Part of a small language model's weights.
Size: width 640, 10 heads of 64 (1 for keys and values), MLP 2560 GELU, vocabulary 16384, 64.8M parameters.
Each number is 128 + 32 x the weight over the matrix's rms, rounded and kept within 0 to 255. Layers, rows and columns count from 0.

# layer 2 MLP down (transposed), 2560x640, rms 0.081, rows 368-376, columns 160-239
[[135 152 147 132 119 151 147 144 128 128 105 107  85 122 121 158  78 136 111 113 114 123 166 188 126  88 145 104 119 149 106 108 127 160 168 133 114 106 101 171 145 135 147 120  63 135 108 181 102 125 145 142 156 114 117 105 136 108 162 112  65  77  88 185 131 172 119  86 127 174  83 110 123 122  99 133 154 128 172 255]
 [146 172 102  88  80 150  95 102 128 170 181 104 149  82 111  83 154  67 130 108 119 160 199  96  98 193 171 165 138 108 161 150 164 106 143 159 107  91  33 177 142 131 117 117 135 127 139 127 136 135  82  71 129 124  83 168  80  90 142  72 137 119 143 131  94 131 127  99 122 130  90 118 160  99 156  93 137 168  89 191]
 [117 111 104  40 184  91  14 121  66  74 135  86 108 102 152 165 106  85  90 178 119 138 131 138 141 199 111 170 142 133 175 153 185 128 141 134 102 168 169 142 104 136 147 128 125 117 154 161 105 119 146 117 121 123  25 129 134 113 196 153 142 126 126 105  77 107  91 183  81  92 107 129 172  90 130 157 177 133 155  98]
 [127 156 150 163 159 117 107 122 145 126 133 131  79 165 101 116 177 144 152  91 100 139 103 165 120 218 141 132 138 141 116 121 126 141 127 113 133 100 108 134 189 130 146 161 110 196 140 148 118 118  73  94 167 127 102 146  82  76 113 146 119 131 152 148 130 112 141 120 140 160 122 168 151  53 111 138 130 100 154   0]
 [101 172 165 213 103 101  96 165 153  59 170 127 113 118 134 170 146 111 156 114  69 166 114 117 137 175 148 162 174  67 132 143 123 176 155  91 158 123 154 122 120 161 176 120 215 142  96  97 131 124 142 132 180  74 126 116  87 140 147 100 139 117 146 113 153 136 175 143 125 115 147 160 114 157 104 150 109 150 106 254]
 [126 120 112 197 142 108 193 179 132 141 178 120 119 120 166 131 114 122 139 137 157 157 104 112  89 135  97 150 147 141 106 126  99 121 123 125 133  72 155 153 162 111 160  86 157 156 116 108 125  92 106 148 161 148  82 134  88 135 156 169 128 151 119 140 145 165  89 138 111 125 230  92 151 185 133 115 122 115 152  34]
 [131 148  71 122 102 136 122  93 115 128 157 142 158 128  64 128 145 101  84 178 176 129 175 177  71 138 125 130 155 101 120 113 125 172 139  96 122 128  95 114 113  93 164  92 108 118 103 107 112 105 101  78 139 144 157 180 160 115 110  89 106 121 134 148 144 173 124 129 192  68 154 132 103 126 175 114 118  89 107 205]
 [136 138  74 139 120 153 156 174  98 107 143 120 150 121 155 134 171  58 129 157 145 184  66  96 154 127 116 151 102 116 111  98  89 179 185 190 109 115 143 144 117  98 113 163  75 192 165 100 179 198 147 146 121 166 142 102 108  69 131 121 137 117 155 103  73 135 105  97  88 109 177 116  98  87 131  62 152 115  75 200]
 [121  90 144 149 182 104 175 119 147 137 141 159 134 115 197 174  68 136 104 126 142 125  98 147 160 164  91 122 142 172 146 112 101 137 171  65 159 122 114 138 134 104 150  91 141 132 153 163 134 119 138 146 173 124 123 101 197 145 174 142 110  68 176 144  81 137 126 143 173 101 174 157  96  97  85 170 151 112  76   0]]
# layer 2 MLP up, 2560x640, rms 0.105, rows 369-376, columns 160-239
[[112 157 183 172 108 132 119 111 161  93 130 156 143 126 152 118 137 105 127 102 161 149  80  87 108  94 104 139 169 144 132 125 186 146 105 124 126 103 135  85 138 122  80  71  99 166 131 101  75  82 157 109 122 112 141 133 207 105 115 148  51 161  96 120 161 167 108 155 125 126  75  99 110 129 108 127 166 175 106 100]
 [ 97 164 135  84 138 171 121 172 169 116 157 184 197 146  78 175 169  97 154  72 146  93  98  96 119 128 176  64  90  93 138 137 103 187 112 121  48  95 109 141 122 101 102  79 133 192 149 143  59 117 142 121 120 136  98 185 153  86 102 122 149  95 125 180  89 113 110 151 124  93  85 165 115 143 172 183 116 128 127 149]
 [ 82  87 116 171 103  87 189 143 102  82 140 123 132 126 140 132 128 161 105 145 171 129 163 116 118  72 157 141  78  70 167 136  92 129 137 166  68 131 120 134  92 101 120 157  99  87 154 108 178  92 184 141 102  80 117 120 116 154 161 129 120 103  97 111 137 111  99 103  97 118 126 120 129 161  97 163 131 192 116  82]
 [171 101 199 163 113 143 117  81 121  94 157 143 145 119 103 137 120 122 142  98 147 129 131 105  50 137 120 114  87 115 129 119  90 125 101 149  88 131 100 153 138 141 106 114  76 106  86  88 137 118  84 189 163 104 138 110 159 140 164 126 132  79 138 153 112 159 131 138 161 116  61 100  94 107 101 173 122 132 115  67]
 [104 178 126  24 173 142 150 106 103 158 153 116 121 165  72 160  84  97 127 173 113 144 136 134 152 146 181 120  92 142 123  65 166 131 139 111  74 122 153  53 132 169  54 139 118  95 172 144 177 146 159 134 173  88 151 140 161 100  98  78 104 142  69  48 145 127 115  84 190 149 147 147 108 102 123 149 136 184 111 100]
 [ 56 108 144  91 124 147 134 149 121  57 110 172 121  66 190 130 146 143 138 140 134 170 126 143 127 173 126 117 101 110 145 101 103  82 112 178 106  86  83  69 166 186  87 104 152 103 149 153 128 138  65 144 163 127 117 185  82  60 115 110 138  83 157 161  73 170 147 115 110 138  84 138 182 152 116  67 108 125 100 110]
 [129  55 118  73  71 142 125 138 153 123 164 207  96 180 176 137 118 132 151 104  89 122 125  80 129 121  69 108 166 171 108 153 236 102 126 146  69 119 108 127 175 135 101  68 104 142 108  62 163  96 121 122  98  88 169 128 128 150  97 125 139 124 143 117 154 103 146 115  97  93 151 130 145 123  94 132 184 128 120 121]
 [ 96  42 117 139 103 102 101  89 118 140 109 118 154 106 142 114  77 160 161 127  78 194 122  99 162 122 112  95 133 119 146 135 101 155 126  91 102 145 117 171 165 143 153  25 147  96 118 127 168 112 171 112 162  84 239  99 101 174 159 153 122 127 114 149 107 182 100 157 125 120 150  93 141 133 102 103 146 132  73  90]]